From a checkpoint of a small transformer trained on Wikipedia.
Training: a variant of Adam for these matrices, 98M tokens, 5964 steps.
Each number is 500 + 40 x the weight over the matrix's rms, rounded and kept within 0 to 999. Layers, rows and columns count from 0. Numbers have three digits each.

# q: layer 6 attention query, 128x96, rms 0.172, rows 49-57,112-121, columns 0-95
# k: layer 6 attention key, 64x96, rms 0.17, rows 48-56, columns 0-95
q112:472497525515508473538558506528493581446491539422471515455547453551451547459515499524498481525549469540533528441540521578574483442537481535456520478508524520497469583491500493445500493491440447501459480410476444480532519539520520551590545521512404515499507460464490523438508492489464555557
k48:484390481556505519543498481516545499520492537448439456527610471489472464521580535349483500544507443529559491496463492495470536477516445517518473546432500494453584538526442506395553532469474486532558497481516420443499580531483437505577493436496471531506512526496520492551488512616483575554
q49:510503457486529511489481484503519508482473480480482467458521491501496516506551471540499505504507511531501451511512462499488497496532473496512484573488493509479502487480513518487482522546511432469452567491560466514517518530531455540485495513538507490525461478496467503525481507506568507527
q113:454476480482560547470492528499510437542560545489498542504520539446406456481457468569470428517439476463464433580468501517475482517508475522512398547508488565554519460532502538581433564488532448469450536474542463471505529571506498515414480460458558472515491506557526496518580512473512480505
k49:500519624426511572531533477481448442499556459459494510520430520519453498466498540651557485501542546498487464477563428443419468487517479575468471527487527456555522437589504493504493557438510489505386438551547488465463584514447469558514523502524471467541446553512476545450500438418587479524
q50:525485504516406474490516483462537506589501534530470540538500545526505472538492486500492489511510515501528493588520470472492554469404475491479510467530490512500467543525513515511546469503493521537463534551452542502465486525503518428503523473436492510437516519484494486476503548525434475444
q114:478393492526489470524456526459511393549514462483404489533462538502575503513463481548463497514486513510531474539466452491497480453473526506515467399518386501459594513509556425566448470494510623508467509509543502497530478537505516435477523497491532488490481576519587459517520476522542505524
k50:475551482463476484481511506474488561526476461496532462506453572538548475405442482533520514576480523532442487506408467512455539472411517479450507497542458515501473511502536514567493417500542528480472526516553538489468447547430591507411548548519473482479510525547423461464532437420498471529
q51:476541491510500544481432516496451535518528555547429446473538528510510490535432464561487440507472505517469485536497559506470545557504524540471497457563533525524450470435549534465548484468515419540482508535514503494518516441502448541454547548530554506445483476561489547468497555509425490474
q115:517517521492480486506492452511515500490470573512535496470506440507490539539540469500519547450458494436511498513531515499512544533426444491440573478455482408581508494471472550501461534530544479528463438492481547480450463440494514507576471512471449532490439500545469528442454508509478542537
k51:522447539489489552461496526467496502501474484574510523409568474543541568507536442496480506448515502517441408547522498480495543508526491506549537529486466438564535463547443522463452465567468454506442522518450473549571467436506482505518496400473504524480487476471589575468560517500453550498
q52:479458508558450522549506465519503483497487511535446500467489461461512510479467558464475466467484508515516511511491418519479520493534558515510514514497525515481495551462486516552551492513434500562472503521462471552571566496495529439562560472540531471567496524479496489550418457476440435501
q116:467520580461458476576528519578480446458453437530474503478522526480466470532470574465510512458557443524471554454407541530517520466548515558437520490511509508492557597532487565536552507493533452508559549525499488456531541455549489495471446505464500500558452459520474512434466481427435488391
k52:526540580476496482450584515496524448559510495514486519515547439495520518500555572424414549465532534503501449480535481481523487451481444504546550497481498519548481554527508477416431521461532538501596512468440438437508550445555522483534502484457528528493459552498435523495430589486510471423
q53:488532516497468513455459505484485478541501467511456498516451541489457481452502475512494431507504497545517487491503507561513512610507523531515489507531502536471501462499489430545497545555496456445485482526484460484520490478530499502474543511513485560508492501514516536531507515484468503486
q117:410430465523447533539420474437444440567501456578510457441522549439541482462520523482471458591447569537524498526504528525517537519497545531513523482454528541428485464522554503513517476497440458501543493569453462516537462459426463532526531598553547471531518515586507500511485482477468518406
k53:458518496560511507503530512523511498520509544512498444546576527416472488507458499480504456562490597487477551540472558497590510560499542508434508483509537560461502499427579410506537443527565456526554413532491525502416475453472550514441458541522546480461508453488520458434483538546514537549
q54:539441513517465442462501525420548504553497583511624562504534497553510549550477531505541520437558536480477485497427513501510468419569465350489579477484502485532463468484476479491474417411470565528480465507521618492501457492422525501438495465460425517475558508567542458442519508450561503506
q118:512558569447498481478546475531512536485508532482520489524523542510483611470464475460512498491505487601455474455488479501525510558604484464556515406512601546563484438507485497497514508470464539421527511488526438531517497527425508492452501413420472421546458465546513451465474509503513517466
k54:491530520480515468482517474526459467551528537532521576469491538456480518540484583487521460519470528503515469537510488489534479529529468527545478490507573511423552512514534514451476475483470502488487495465462511463480540465476520502501469520486434444503517476523521476498445480527509493515
q55:640509476476508509527572464417591526490541492467558579506506440555505543537457541510490539495499439496403506494470556467594486316391489445522553510528513534595551527533526535475504501508489549455511575542493557490453504514462498519531450405477494415460425572415460487467460395486596474484
q119:488489485500512480482440506493504453567505543545489544515490538509495503427516595519439478506473454526516491446461576479574454514437528519488498538525506529540509522600491525485539549538512429450570518550569559508483414454464434585466480543575563539532434547530554480391428447488447507461
k55:480532514521439503503500463532529464535560464487536563481454514479540522440527548525456472523502462521463499534513499519580419513494502491471547484536550517527494495473530514474490589531517417442516551510482555433508443477514580482458521484493483450503467531474484483459429491533521520518
q56:460398475453465504483499524519483423519500483481470499497501518476499537507520513519481506529482521538439500467483470529473521563451521540434531487449430563433578519502485451540500504567478483514471468519498511548534468519506466539524469516589541482553473557500525547505495511492519548521
q120:498502526504539476503534531467577450496484552472444492553547493594456494471406539514586498533587522542447451473559494561487434525450523445515528464519500534519478519450436434400519483498521551429538512486543532493534459606470525429454454457471406470478516541526530468439567445599484444536
k56:446504519481524454507487490520513485459569521481509561498493518507451452449453553494540499473578475521537558525464405526477440562524460511496457466523544475468451479583453521484537491508455560510531523517511517456484462485513536440470560477454418463507526530499446489485520426542474536571
q57:478515579500525462567383546594407569488495574640422413361594565367618425460515287481450503490462596450492373664574355471490592570534383578550469475443475458467347612378550550458499558427472404613559400507512383512557435342554447510404561620605616468612500358552581599621416559624523493596
q121:417474481492513518480491463497479390526510518560500440439435544498494433413487516486478539532427540496555520533555470504438535474476505512508509560497470499488473531542619501521547523485422476458501514524524470571543451494547473497518609543503445495509507440495471534487446463471366552517